From a checkpoint of a small transformer trained on Wikipedia.
Size: 9 layers, MLP 1728 GeGLU, 62.6M parameters.
Architecture: RMSNorm before each block, rotary positions, untied embeddings.
Each number is 128 + 32 x the weight over its row's rms, rounded and kept within 0 to 255. Layers, rows and columns count from 0. Numbers have three digits each. The size before them is the row's rms in percent of the matrix's.

# layer 4 MLP up, 1728x512, rms 0.041, rows 907-923, columns 0-127
102:157127159182096128190115157121111155091116154120071120125159118102163149110142092165173115106097132130168128173131127128150201118105060142135044095102178082117070114173098211145100155104081138123161084116130095177129111108065144115141117178136101128113128113102142098147158111111136148124073151147100103167107132114116129172217134161106149106114174131127103082157132200134118117098102
103:103104138115156147150152114145113134110117137172078134109133118119136102131125171177145154161184037130111140101153146138117091090115151175170159097143116168076081076125188154170144091211193140122130109110141152135097097107142200134147097113089101111040099139157066099107109085089139151057131126192102158079125133105096116205123116124138147083182104095096141155091106148118102124184108
096:137134128085125041121071128134154047135106127130118114151237152122156182137105132140130094102103135100157123191093127181119128111092078107134135116054087108139150134130205156182115119113100127123137147076165080161134102102171139119082170167144205124120131095124100129149107161138102133120175114062115083144164152110113149095153145119198157174103090124112143111151144124155112141133122
101:206081167144042128137111146149113165126179097134095136134144049140112187108164080117190131162074132114116146107109087142143085167095152078143074171124146114171144089138120193077107120119074149140179126195172149167119118100085125152143124129119135093152123128102111142212166119115123111101068126151110146153139099210154143176112113098123148085094054160059145135150164061081113138089108
104:138157162136146075121086202183110141154113179131112085056148148103110182097161132102157128147102112128213148052106116127122088151082136108127142140118053173138128140134126132107156101146115167113119089130132220146141135118131093169084128110087137148116143102169188151114102124086152121098135123148126112148125126162173129149100094139144113129186132123181197109129156175207162117107095
107:107129112108198081110155142108161087167103165147066122153119098136128107147136132086160167117115097112151158118173136082186126110164134104112139118160122127168113091167126108161172049048114085141119137113122115122147162128210097096099137121121127149129129161160105130097133089095164046123054135114122138132100145094173167070141131105114120151152123094123169068081107121201157183096082
099:122054178146143116131116128136127170137102056160107121074067138144109153127065126140108107103110172130089082130123137059087155117111130116125168058167095149174106097127070102110113161124093147083092162102121148152145066117128095154081147104160128128144083142136202176048117132159096151118156140116113134139189089078115140138114093120125125145174132126143082153090112133133119112164147
100:137128092150128130152183093086134120124120154131057109110074092186134086133114173137138171125141087103123164104109144153126086154113102198120102146109122166125138114105127091167130199152123144163155160115120096078114119128107117132079128139157137069063107115116135111096172094090133089085143195159143133087142133136077204107140178126115145119136170091111048169133121085116059124186157
101:078157141213118092157051104149140099154157075136120107122157124139129138181155116156126109103137095121169141056113149106155078131061134111071153120167157127122133115143109125153102161163061137095066130137130095111132111131185056136085134143138186107168114067151083127135234158148076144125073193071137135153141132133066106080101130139118131140139106161187099105129094149165187075140092
095:157205149126077153152169075117101184109149121116163055140123124114173100081137093141148129141078092160099147092117130179111182148084091130078090145148130112103036138134142108078118183128137229142084066143142114073145072181114135131130138179181155143135171155125165074156201145068071099053135146147141143116155109103090112128187132092087171127176081066146145093108164150116127114131136
106:190105131122122172146131157105145111126168097070124151156119129174153170119130139090136062072102134138111165135109120153098155135042122160182155146128110080150107130067173113125194139049127071093164088193122130128145102145085079140164128144107111190171162127120093120172155101124165130118131078141110176180137132107165152140146099153066159081211108158138157130097116087086144170092130
095:095148077153174196137121118105196132199129134113093121162131157136161154116112155129108145117085103080088134197125170103113185099111138081111106116104135185174138189170092139096144093175115142161160082165138126154157136118142068155121097072103148149158146177137169128074186122138178122171088107114150153103161177172158122113167149128152101074101141133173104086162109082150159166125192
097:092153107127066136135050183205146153118154113115169104130091146140113125098117117165116133190095166142125027105101129102166125088119096170175149102092125103202133141112124161099095093121101111084098096159138124132095146176152162161128130140088096075151101155098166129118141134230156087141192158063176093170105093174108169175166118126141108092154195126150124204172136069154144191114130
099:108102150116144103125080167121133073136180135050185205140163154111167143142180106136133129141169140149170129140127170081089123106153144094124172111085123122079142130194140158111150078094103123176224113133117121109154159123149140118152180166138135153110156179117122156122129116095123191140122106075121133151100127107146108183143154141120123097107167149134089126100133148093158135185123
095:152060158135090117125148144141096123126049127099129177125124099109143177134145131138225133151136170108091176056129105147151119152163170126203109133012140148146135151088174075139078143121083165079169164135134185179114126146131153062126119179112106154188080163100161139105137063119168133137154119178131070162168140105128093113126080142101171163113131083120117202103141168156142129045178
104:123109120149138106162091130174151079152125147155162088165149130132146086136184130154149134109092146143157060141174077112141120083137161134098137091122123168096094160115143162132181058108102102117069147128133179137076086092137136091060128097112159174150160148066103104119118120164127138139091073132109046172117155186096073126118099048159131204113167107152165151156117107121130105166129
101:129204159125183062167112125175139146112104129062123117077085102103109165084104103124120101126097131083151109114085163123139110137108080154097082131123075116101157133112086142151166079138107132123168111096173106158155093053157105178170140161217106082117140150165113178150129098172148117163193154157130127139184149111117096129130093118163094143143120149138141116099090145151153096146129
# layer 4 MLP down (transposed), 1728x512, rms 0.0377, rows 907-923, columns 0-127
101:120152104123150140197132130094129157147183199144144106171119128119096148178196061117110108073116146131062150071156115111116103146143168079131081170138155089101125117145079104120100133107128148133109154121154161123106105170159140163160180098158105153110087111168109121122194130113108124077116125122099129135185164077103098100120119141124137084108145156136139144112161122191067071125150
104:139045126168164150126135152128170157144128159134106160107164133122070155071147196073106090099131023133140155111144090149071182161156087189159134131118150153170142124109087135088128165097165180116113107104155134146120210136145164135167107142138104173129155145131176158174156150121124123157130115118161057101168149196096164182075158132158118112123100141050131138116168089159124104114107
097:143089148158153168212189162154120163127140104097139112103075098097106095084110131150129135160163130148071147048118110045149112157138179120126125148183178176101084086142061144101143151134161119130117112140182112139144127172149132149162132114077090123112142130126163085108146111148172107126110104175107155086125085123141103189107120150101096110158100158130100151094174116126141105154131
099:150068159134066152112090092104157120115151139130145159155114133097137088057167126096140119160166068106133129172129113123122177095134100165131112154154134101154176146131150123119164091082128105103075202092229152141136104105093131170119153139114089138167128147090160156154083154158108111190161182150160117174099118095049200139172150124075140123142117070163090185159091102104079123122159
102:104121100149185088118102105165100059171132140183139090124160126124100128074074150142132204096110077128115122126085181134078122117091154068126132141174099117133132125123144053100122145123099168134133148118207122107151197148149122115118108054088167093144060114131174172115108099150137170093141159163107172143150122146150113135127104155138100098160112151058080157132174115157097127151103
108:144111107176141104093099181145087108130127134113130084114092160065207152093059125190160153156095109127149115151132104068094086113082119136101108124114153122126059096139149119089142137155086117099148110060136068063164105090102146141159113136089102148124173145126165112177085152096085126067091165134101197055140135111165071143100082111130110141153130085147065115147138171099135078144129
098:113110096106078180117123172131098181096156207106145169139134100115148164065180157156117136119148155130120127119153131137135173078149153109094108152135190154123079179134182085123137133103114180112123119125129147135155149135123149166165085184101126192123101124118099076115115130150098116088162138128106093120080112157135104110110106070099087104130113100120144175128178109100138179090140
105:163165131110122149179136108098151122121058082096107161135123154152133073160182107133159120098105148146109180087132100103111104125092151113123133116098118151106154113102151100142160165122129167212150112134122114113118085108123132143109104104145119083128161121085093146014154068139136118066107124200082179108131114109141164096122125119129154108127176147114102095128136098150108131126119
101:109125136129043160087180073085125123135129142120144110116124029114153062071107156114144158187142138128089105156145123146125136169167110146143129163121096122134101101086135129116164078112169106126139137135174159121118097136135212139190111105139080136147116165107107128092117079133167158151146138170156119124109160193137153188174155146108093107118145023078218132119147120143107124092152
095:162111131151114117148140136131170104159131157183134178108109119190143126147118118126144102127143120122124124144121090095199096136164121118152110126159102084095166121159080144184134113137138141100153115161066094161090124138157126115130162126102118140144124101145160143124082153135084121151152157104141097124173157144160116152108093160100110124112114136152117148177144124108171145143104
101:135076134160060149121139111137153151198128128089158100153127138099117149125081110098085103129156150103136089126166129121098118070192153043105149105115151122132180061155105139093112111087074068161140105125123148149105130110145136135136116106163108148130074162098115100093130148154103098158107188077101162121156126102132159148133146104160137141194122120164121161134137125102156123076153
096:150099175177102160121133156106163096124099099150069172147127113150105137149148190125099158095116146037143180155135099195140077122087157109111109136205164159090155181106096129142093115152146145149100095141148142128215181128143162088177106125142124131129105092169139164138175084154089103057141138145107118105214178161096171096135141143199127088117117096115183113186137136135089129108099
098:121130125146163071110128117180169124143132130087157104158145114124092128107131114109186121104129170146123100165110122216094158126138162109120175135152147159124107140118052123131156121127125158146118098124122086152196108147118180132134113137134134080101108177154090148127131110163149102066175160172098142161060079165169120133071111093176154100117181102168185142174134203143125132112125
101:097143106142072114119092142191137093099115137207119093108121121119105147103117138167084200155122160097097083114129128131088141132169121123126133115159164151150115143169157137143143064114176144110119164140138121109154098094106136161144121129119131165097123071162111138162162129084120127102123123173123131094211094132088137077152111105155134167195157114122172203178115099097155136187073
097:121072102129161108062105089099119125075120163087114153132086152133078092123121130155130205151083148122147136149148097088113132182166129095123165141112147127120102142128118182110062154131109167139048120087097104125115170190154202116141146092102131099099145098104177117132087066132129158161086131171117114129100152128173126153168136112087108102135136156137172103171110152158225175162147
098:159129144149177151025150115081151128128176144132135144098093168133164150077150183120122159074132111107127168132179122140117127149160154202105184118111132109142162111185093113102115143126100136216140128107135068138174159130105043145135132147100109117119118135084167155179069147192146137111105152086101094092149130079107139157117127180114127081144087156167132073125110136167164145171060
104:183130133122141185154193118109118138156178105101100093145132100144146225145148085165137099206090168166116224125123147109123131157160150112064130126145160159105136121159123129093055095178156179130135042149066120114114084149160131129145115143125105140120144125153130145148112152108073086114137101137105092149148125124154127142024109120098172130147110109122126184165086113091177079059140
# layer 4 MLP gate, 1728x512, rms 0.0391, rows 908-924, columns 0-127
107:141117132141097082138195108122143093141075166152128146158040141119105139048115076189114112168077145185128129177164132144144104112158090151117107131134122121173152180086031154050095128128099134173142175115133146124139168128099113111104144108109126163144086162080136168124144190124189129141175129107118055204141127156098095086181114088149108148128145124141083062102126149125076103097135
105:101126074058091126173111108168110124118103151112084168157103121104147127167130131095137101148111138197168106155142077157197169170120088103154133129139125114084170169106126178171169113097111122104118145167121120121071035099175139104078110120154219132132113073126075122130131136150121134116150068091157124164124115163154141104136180131095138151112130136125135124148075070125102162105148
097:125159108098095136135113183158190152168109120161147113112135110151151255160161090147120172162054172132127183166138132146141118183145100076148071144161154157120123067144116140124126156159171111164134144125141151116069156107164118105103109183090133131148161123103157139137151079138157134114104103134097117082139155094155153147097092126155100142109091108108119052170170124131201149108123
104:158150064169088156102132058138123114168132070111115145137093079126127147183101148111047153123096152103161154142120117152132133123108186125158116149132149089174085117135159088108086203114148150103115141122155059103099113129074135090143168184147146101078133175094087191116109172154108186123112164060163094133189155170077124140084129139139114138102086148150054154120141099126132160138120
099:169123122100126164120121136160136119144105134073117114095170120141090116136090109159070175121110141106169124111162151139132144090122177145156112125131139086182105144090089132181098148126176116180122122112159120085121125155089106148108142133131112165105178155140153102107100113133090144099097158080127107128136100097106159148131169124137151147160138156095139108159055102120193146101104
094:139142165152114167124128212126096130108115147104149116109130095103231177129172120166113163140142158154126137122078156111059125112158113061178112158166145121140152206105142073037169161098131138126132084153131124129129136133124122112112115177125149138137104101108078145099137152083119176100083127121123091102136184095143083095096119145106122103143116150118178140053214133116172150100167
102:166097137159168134119187134119088125121050142051116108114093087119144139113098153093092124112119243114118069149097072080073137084108132138121120109140137062080146120129119130159119209104131129154158053080121118118084052190131162100118085122117135143154109092098081190026120166114147140137076146130086119142210111161074168114130186113149101131101163135066133131089160113143140144127136
103:153177148067172174085119065077154114135138143107194177157146110177088106125083170134120152154112171187128096132127094109134130178184160113108148150090126120124120135146108162153124130114114109098138112151110108128136114195104156127185139083128044131154100180107141126115075101164131143134140146244118090112108150172127117143123168165146108121175141108074140144123100147199136108163110
097:113166126087123158117135096145113168098144071044155105131136121139131162147156175118087131150102090161122050175092094127113157109118112171064112150114211138141171137165133151111137116128121127137119070119121057130089137169151127196123089094140097196128103146031108113089152182175142132137127097105082092123135093130079130133130187124153134168117151147106076092132125215169164126148172
105:163110130140155155109164147129174106168159072096139132124107140126196160174169187107126094105085175220135138134085137132111125094101130174151137141118103129142080165075146099161178158130175106101137084146139092132135112130136092124183158135075075173153105156108121155219138103169122180127137130170085107122093194139117148138129101165058131149124088094086116145063164140123187157108139
098:173139184111163166175143150071136162084106147129137138126177132119102091083113148167083118130127105138092152079122122127195147160146147130146099120135151123082093175130074174095105163051151114146128115074176165181086155166106126088194108146110149133104101151138124144106153136117080215161107189103115119137143129084127178149095189162149144070101141085096185121108172094225125142156155
101:103118135126143153135129206128179136164129125072151122164151081152182128107128146137144162116085151185149070120056125169115184145109153071160143105143134099107135112157114161126158068090122119121131094136134153091129075062129145159166156112143175101148161129095107112094091118129183147143138138134134090130103128161120099171046137134046105150140154144155140110087189123059193091153109
102:152148111140076119107191103161158158154126135080142141140110120086112123107037155177102206086085111175107093175108052132111096130102101105203127154180152096129115093138176123142144085121162119189186104086141154140169133084073170111160126099076104112194158123133110131157090098157156105154133064123106142135096136169109162117116108168156119094160098142080164119101074116121166144123095
095:161153130117128091138153186117159184181124115130173148133070139130117096119133124167056188116075142185177127181171140079118122099165108135093100142198132152139085142177114169111170149136140187169060081112134115112112131129126130153117056088140161138082128149102118146093080176124132141148102171097114116096100120124179156135120174089168126127120160094159122006131129101151194139174080
092:166121155167167152099124108085142128150180138084134126121137177127153163083093175124135119111139118106106167089185191083066138134135126143090138126161154117160207115172119096097069148125151182155118133130154096083168181072103020172143127102115082043123093139102160159145148126110154122076111139129084144111152143085110143144116164151133151125169079146145141077115160146169141179140108
105:176177027110128092159135088117149134142131059133117092107156115131196156098152128118095135096099134140138162133122182170154103084173145133126165130105192161137086169191135128118082209153098121089105161127108096061124132168114123158152112116108194098098136120146105124144096139192119145128139111206132078148123109102130213179055140129057180125131145102102117113118119156113114089142094
105:137113144164157114137137149112165070129125159116136152099127167109184188119098131096128142189142156111085111107121130069083100110151142167133167114109167143186190156134160089102114153131154120122139119125150190113126103193111099143126175090133142083092147141114126143118155137146144142125034124171090109084163103111136172127108158103089092182213148114150125083171206136127213156173106